config.yaml
num_hidden_layers: 8
hidden_size: 256
num_attention_heads: 2
num_key_value_heads: 2
head_dim: 128
intermediate_size: 1024
vocab_size: 32768
hidden_act: "squared_relu"
norm: "rmsnorm"
norm_place: "pre"
norm_eps: 1e-05
positions: "rope"
rope_theta: 10000.0
rope_fraction: 0.5
qk_norm: true
attn_scale: 0.102
bias: "none"
tie_word_embeddings: "early"
parallel_block: false
extras: ["some layers without positions", "some layers without attention", "local attention windows", "value embeddings", "hashed n-gram embeddings", "an embedding shortcut", "learned residual scales", "skips across layers", "capped logits"]
init: "trunc"
init_std_qkv: 0.0188
init_std_o: 0.0188
init_std_up: 0.0188
init_std_down: 0.0
optimizer: "muon_variant"
learning_rate: 0.00578
lr_mult_o: 0.943
beta1: 0.95
lr_head: 0.0108
warmup_steps: 0
schedule: "wsd"
decay_fraction: 0.798
decay_shape: "linear"
final_lr_fraction: 0.0
batch_tokens: [65536, 131072, 196608]
max_seq_len: 512
doc_mask: true
train_tokens: 1079000000
max_steps: 8486
dataset: "wikipedia_en"
Each number is 128 + 24 x the weight over its row's rms, rounded and kept within 0 to 255. Layers, rows and columns count from 0. The size above them is the row's rms in percent of the matrix's.

# layer 5 MLP down (transposed), 1024x256, rms 0.0947, rows 334-346, columns 0-127
size [ 97  94  98 101 103  97 103  96  94 107  86  88 110]
[[133 131 140 156 143  94 148 142 136 132 149 131 177 157 172  89 160  99 128 110 162 112 157 121 117 126 119  84 134 130 163 123 153 110 162  98 145 102 155 114 148 137 124 145 145 128 113  97 145  89 114 149 109 145 125 143 143 142 127 130 127 128 186  86 121 128 131 136 172 150 118 138 107 117 169 134  98 144 119 136 145 113 124 122 114 109 107 141 141 119 115 141 125 178 161 152  91 127 141 129 126 118 158 158 121 156 150 133 149 119 113 139 144 151 111 127 126 140 110 174 153 141 115 111 124  82 185 128]
 [159 144  93 139 119 140 145  97 116 104 111  83 112 171  92 162 136 114 166 155  70 128 106 122 110 159 117 108 145 146 150 165 152 123 121  90 135 138 135 129  99 116 120 114 136 112 146 139 162 124 180 142 131 127 113 133 108 127 106 129 127 143 120 171 169 152 112  84 140 136 114 128 118 150 137 128 119  99  92 138 141 126 140 175 136  72 137 113 109 189 142 108 110 114 102 147  58 110 145 141 175 144 120  96  97 152 148 105 166 103 114  84 102 123 162 169 136 174 101 103 145 110 163 123 126 133 126 147]
 [139 143 110 107 148 165 158 106 147 128 107 107 112 139 130 131 135 144 140 146 134 147 138 117 139 106 121 116 118 110 145 131 108 113 128 126 118 138 133 157 122 122 147 113 126  92 138 166  71  78 141 131  94 155  98 145 117 119 166  88 132 132  94  94 103 114 147 120 144 106 135 115 127 166 122  94 126 133 174 157 134 165 144 153 149 130 112 140 161 138 121 142 159 163 140 104 110 168 127 129 136 149 128 100  88  78 121 138 140 123 129 158 162 119  98 129  81 144 172 120 123 112 143  99 149 134 129 149]
 [154 132  87 133 109 142 125 155 112 154  95 128 106 126 139  64 146 149 156 104 101 154 151 101  88 133 135 134 108 136 106 105 163 104  80 114 126 107 159 127 145 121 123 185 177 103 149 125 139 147 134 101 118  74 113  76 151 129 132 120 157 126 126 136 144 149 120 165 109 145 117 116 159 112 127 111 114 113 136 177 136 156 158 105 155 115 142 105 106 172 148  99  96  96 127 135 142 147 138 107 109 179 142 114 148 127 150 127  80 142 117 149 116 140 145 121 145 121 112 147 183 143 110 143 148 167  81  96]
 [110 115 117 130  96 101 131 137 185 141 138 163 128 126 118 161 127 110 152 117  93 160 125 122  92 158 128 137 135 159 135 171 119 124 113 142 124 107 171 127 136  85 161 159 134 124  99 104  94 135 116 111 151  89 139 106 175 142 143 123 132 107 162 103 142  92 131  81 146 142 132 149 132 136 137 115 135 112 155 151  99 135 137 149 167 135 104 132 143 144 174 145 117 162 142 111 113 136 130 123  94 119 195 129  97  79 145 157 139 124 177  90 123 130 163 159 142 121 146 165 144 139 128 160 110 132 157  97]
 [115 104 120 115 139 124 105 144 122 152 146 138 159 121 113 110 155 116  94 127 149 124 129 132 139 116 118  92 108 113 120 121 101 107 132 125 103 146 122 109  62 138 156  74 141 145 106 125 114 112 154 115 150 146 123 120 153 133 140 173 119 130  96 150 137  97 128 173 143 138 122 122 133 114 124 118 123 115 104 125 131 147 116 139 144 100  94 147  73  93 121 151 109 125  78 108 110 120 120 133 116 129 145 117 179 137 154 136 170 138  61  89 135 121  98 127 117 115 148 178  91 114  80 109 116 120 131 160]
 [111 124 165 111 106 154 135 102  76 194  81 137 128 135 176 134 168 118 120 133 107 123 146 119  71 140 103 103 126 158 139 169 111 147 147 125 109 116 132 151 152 144 159 173 133 112 137 104 148 128 102 109 117 117 153 149 127 105 146 141 103 125 133  86 105 172 147 101 169 150 121 106 125 111 106 115 144 134 110 153 103 137 109 129 146 161 133 149 120 126 159 133 124 124 140 121  92 139 128  83 101 113  75 133  89 107 132 175 135 115 107 119 129 152 139 125 118 145 148 104  96 141 129 139 137 147 107 126]
 [115 142 189 142 155 101  75 126 135 110 108 137 117 120 119 150 140 144 156  91 130 121 142 125 141 140 119  76 137 135 150 145 141 128 121 140 169 105 142 149 129 133 104 151 113 144 130 126 103  74 126 145 146 127 136 125 167 133  83 172 137 106  96  78 128 121 138 115 124 135 140 145 136  48 149 155 120 109 126  86 135 108 119 122 108  98 102  83 128 120 126 144 135 102 104 126  91 104 138 123 124 120 140 122  61 160 127  94 114  99 111 164  99 166  94 106  87 131 120 177  86 135 124 142 104 145 155 106]
 [121 140 166 128 123 116 134 138 165 119 124 103  83 124 132 174 112 160 117 133 104 118 131 117 124  91 154 153 122  88 153 115 106 158 164 142 114 146  91 116 101 119 118 120 140 162 107 143 125 149  91 104  96 166 156 148 132 100 142 131 141 126 123 129 144 169 133  92 131 145 129 135 150 145 105 110 111 153 137 111 116 125 128 171 117 150 134  73 128 115 145 106 106  88 139 138 110 131 128 100 132 100 139 123 124 134 113 135 140  97  75 140 115 100 162 147  63 134 149  84 129 105 132 140 126 122 121 137]
 [120 140 143  95 144 138 132  84 155 123 103 122 157 124 116 109 137 121 104 145  68 186 118 125 157 132 153 130 124 112 139 110 187 123 133 120 118 158 114 179 150 165 126 119 121 122 134 144 116 169 116 133 156 113  97 152 135 136 141 152 124 113 133 129  85 158  99 179 142 125 141 125 129  75 126 142 106 144 129 122 105 162 100 146 162 134 137  85 123 175 113 126 156 144 142 140 130 146 131 114 130 109 174 133  93 136 142 136  74 152  63 102 126 140 127 109 131 129 140 147 106 146 130 125 106 130 134 175]
 [128 117 108 109  69 114 107 105 170 146 130 192 129 158 111 122 165 135 108 123 130 104 129 103 137 143 146  81 157 158 115 150 154  92 139 105 126 129 161 105 130 159 125 154  92 100 131 101 133 129  85 120 141 114 174 117 130 131 177 174 143 132 156  99 160 143 146 157  98 120 129 124 106 102 142 137 126 137 182 125 161 135 114 108 123 133 185 182  98 113 152 119 126 129 143 144 111 150 117 104 107 152 126 123 147 154 129 146 144 144 165 142 124 124  98 119 140 164 121 148 157  91 111 181 140 149 145 133]
 [119 125 108 166 115 152  96 149 140 117 101 190 124 102 147 103  97 119 100 160 140 105 121 159 160 121 125 163 131 114 145 148  96 161 132 126 103 150 117  99 157 140  95 130 154 175 127 111  89  90 111 132 123 119 110 158 112 118 146  86 124 130 113 143 121 118 157 146 110  96 106  85 169  83 128 123 158 122 133 108 135 138 120 142 139 124 108  82 103 146 128 133 144 114 101 189 169 111 115  86 150  91 109  97 118 122 107 118 113 159 134  96 136 140 164 150 151 121 144  90 134 125 111 129 123 107 121 131]
 [157 179  88 170 125 163 144 124 101 149 150 135 136 118 152 140 155 129 100  90 150 124 123 164 149 145 172 132 127 135 145 129 128 125 153 112 121 127 145 141 112 137 188 141 115 142  89 132 130 131 124 154 117 122 145 127 136 137 122 144 173 102 126 154 126 167  81  81 140 154 151 104 111 153 152 164 157 111 123 116 142 162 121 102 153  75 114 170 118 124 120 145 128 137 126 146 115  82  57 127 157 154 133 121 145 165 180 124 134 114 181 115 126 184 131 144 178 101 117 131 174 153 100 118 131 101 176 142]]
# layer 5 MLP up, 1024x256, rms 0.192, rows 335-346, columns 0-127
size [101 101 100 105  95  85  96  95 102  92 102 103]
[[145 118 155  67 123  82 122 153 102 110 103 138 152  83 101 119 153 151 162 137 169 116 133 172 133 114 163 127  89 108 129 183 126 113 151 159 134 123 106 129 108 137 134 122 108 145 141 144 128 177 105 145 125 183 150 138 133 150 106 134 118 121 152 140 101  89 123 117  95 156 144 130 125 119  97 108 120 114 108 147 130  84 101  92 133 106 138 127 138  95 150  95 118 121 140 149 102 134 147 128 161 116 158 132 134 114 118 137  97 154 138 138 174 170 106 129 130  80 165 167 142 115 133 142 121 127 135 130]
 [144 140 115 122 121 131 114 103 133 154 138 123 131 122 102 139 128  99 121 126 109 142 108 107 136 138  98 120 115 102 141 146 109  93  92 130 160 147 135 205 127 131 128 131 113 101 105 101 120 111 124 107  91 133 146 146 118 195 118 114 121 131 130 138  88  87 126 101 136 160 142 117 103 150 197 130  83 123 171 113 113 158 119 130 108  72 163  96 132 132 148 158 113 136 146 181 111 159 151 173 161 126 128 134  63 103 117 136 133 125 150 164 111 156  75 113 168 163 117 111 117 117 158 116 128 126 132 139]
 [131 151 139 109 118  95 140 143 154 146 105 130 138 142 147 141 128 142 116 141 155 160 146 121  83  96 141 120  71 127 105 146 159 101 150  89 140 130 108 169 130 143 121 117 116 119 110 128 110 106 130 127 167 108 133 119 129 139  94 120 113 165  97 152  75 135 132 139 103 143 105 150 144 172 148 114 173 105 135 143 133 124  98 163 166 131 105 141 113 123 174 119 120 144 125 156 146 117 125 123 118 112 146 110 125 128 110 158 118 149 128 107 121 116 171 120 168 146 101 130 169 155  97 130 107 136 127  89]
 [122 183 107 132  80 118 136 109  94 116 142 134 140 137 110 106 116 109 100 108 139 134 134 150 137 130 115 121 115 125  89 103 148 128 182 102 111 124 102 107 171 134 141 178 156 122  94  81 129 144 119 131 134  84 111 112 115  86 125 149 157 141 151 120 101 164 127 132 127  96 125 189 141 145 124  97  84 131 111 159 112 113 107 154  94 166 156 154 121 120 118 176 151 117 104 102  85 137  91  92 172 126  79 158  93 104 162  99 141 140 126 113 140 135 145 131 119 113  95 126 162 127 163 123 136 139 125 183]
 [117 110 120 147 148  76 141  63  61 128  89  97 165  95 135 159 178 149 147 139  78 147 111 126  83 142 131 115 130 190 123 119 154 103 156 101 135 103 118  95 124 104  99 145 102 137 124 154 134 112 108 151 154 105 112 143 128 168 116 114 101 146 154 167 154  98 104 102 110 147 141 106 150 128 129 112 111 140 145 127 147 136 128 148 167 110 115  87 126 141 142 135 160 117 119 117 156 145 101 153 120 105 117 156 154 171 130 132 101 159 119 145 126 133 162 148 114  95 120 158 150 141 167  81 113 133  95 167]
 [121 109 147 118 124 138 129 142 110 113 131 146 158 125 112  80 119 168  97 115 110  98  55 135 136 147 161 145 113 138 118 136 124 105  61 135 142 129  88 163 103 172 156 151  94 130 147 153 133 130 153 102 160 128 181  97 145 155  99 110 123 144 125 127  85 126 113 143 125 114 153 164 112 130 141 154 151 154 140 138 164 127 132 115  86 124 101 120 110 117  52 118 127 131 180 128 133 147 106 142 115 127 148 121 115 114 139  93 136 145 169 118 141  93  93 143 133 156 145 102 150 126  76 123 132 144 181 130]
 [157 114 116 149 157 142 148  95  78 121 134 125 154 121 149 108 163 176 122 113  74 127 125 146 111 107 105 113 116 123 113 101 125 154 134 152 167 134 124  54 125 132 132 110  95 138 128 135 130 165 121 160 142 140 118 127 143 160 147 134 170 125 152 128 142 100  73 124 130 102 133 146 130 105 113 140 107 130 116 102 121 107  86 107 118 122 110 127 122  81 129 163  96 149 154 131 134 107 138 136 163 100 158 122 138 118 136 114 123  78 146 162 165 122  91 102 118 192 114 114 110  84  85  95 158 112 147 109]
 [151  77  92 168 134 109 167 141 112 138 145 137 112 118 127  83 129 112  97 159 124 128 109 125 114 124 123 155 123 129 123 133 118 122 104 107 110 170 159 134 136 129 127 156 138 158 112 113 173 143 115 119 115 122 172 100 102 136 141 144 142 114 128 102 103 137 148 114 144  94 125 148 176  77 117 130 121 156 116 108 118 113 143 139 140 138 110 119 121 132 135 143 132 129 157 154 169 146 139 171 155 114 167 108 105 137 133 166 112 127 118 138 166 105 119  87  87 170 153 127 142 134 124 110 103  82 146 131]
 [136 134 157 117 130 140 131  99 167 138 129  71 135 115 142 141 117  78 117 173  92 140 123 127 119 146 112 169 117  94  97 136 139 114 155 133 141 132 116 112  87 139 119  96 119  98 165 143 131 147 133 107 182 139 123 170 137 158 135 131 151 140 138 130 131 150 176 110 153 181 106 117 127 146 117 145 120 126 122 110 137 132 120 143 128 106 159  98  99 158  97 129  93 148 104 150 119 133 140 120 124 104 163 103 113 122 160 139  96  89 115 149 128 151 122 123 154 147  99  99 135 135 135  78 122 144 114 139]
 [ 89 151 112 115 145 105 136 111 124 118 137 112 134 134 109 118 101 114 149 114 123  87 119 139 106 136 120 128 113 122 121 163 164  88 165 154 116 140 144 122 188 128 146 168 133 129 114 107 118 151 160 156 154 163 126 115 148  92 133 100 154 169 144 143 128 133 153 125 152  86 132 104 129 105 138 138 110 113 135 151 111 100 125 148 139 130 103 140 125 140 144 132  93 140 152 114  97 148  79 150 115 157  90 118 110  96 154 132 142 141 194  98 135 131 130 106 180 136 119 136 161 100 159 137  93 140 147 115]
 [167 140  82 142 120 132 113  77 126 149 107 165 101 156 122 141 168 176  77 114 134 132 108 129 108 121 139 137 182 121 113 143 143 129 138 187 162 134 147 121 144  73 137 124 138 112 131 131 130 145 191 116 148 116 149 142 121  98 144 104 132 125 154 129 157 155 103 125 103  99 146 144  94 143 183 145 163 134  96 158 167 132  99 146  99  82 112 134 146 118 106 115 119 103 114 111 124 104 157 106 137 158 113 131 130 105 122 123 145 126  97 144 113 135 115 126 162 120 157 125 138 159 124 149 128 178 144 141]
 [130  86 194 127 120 113 123 104 170 110 127 111 129 148  85 100 123  80 171 127 132 125 138  81 156 157  99 155 156 113 122 102 134 160 125 155 142 161 157  94 150 122  68 115 160  89 144 133 126 110 165  89 135 139 128 122 160  92 118 104 115 146 133 150 115  83 153 147 112 126 135 175 141 129 115 100 101 156 134 158  73 132 118 146 117 163 140  78 101 141 157 100  97 150 134 148 148 156 163 148 146 117 131 108 109 109 103 121 133 123 123 132 151  85 146 129  70 116 164 116  79 120 175 152 166 137  84 138]]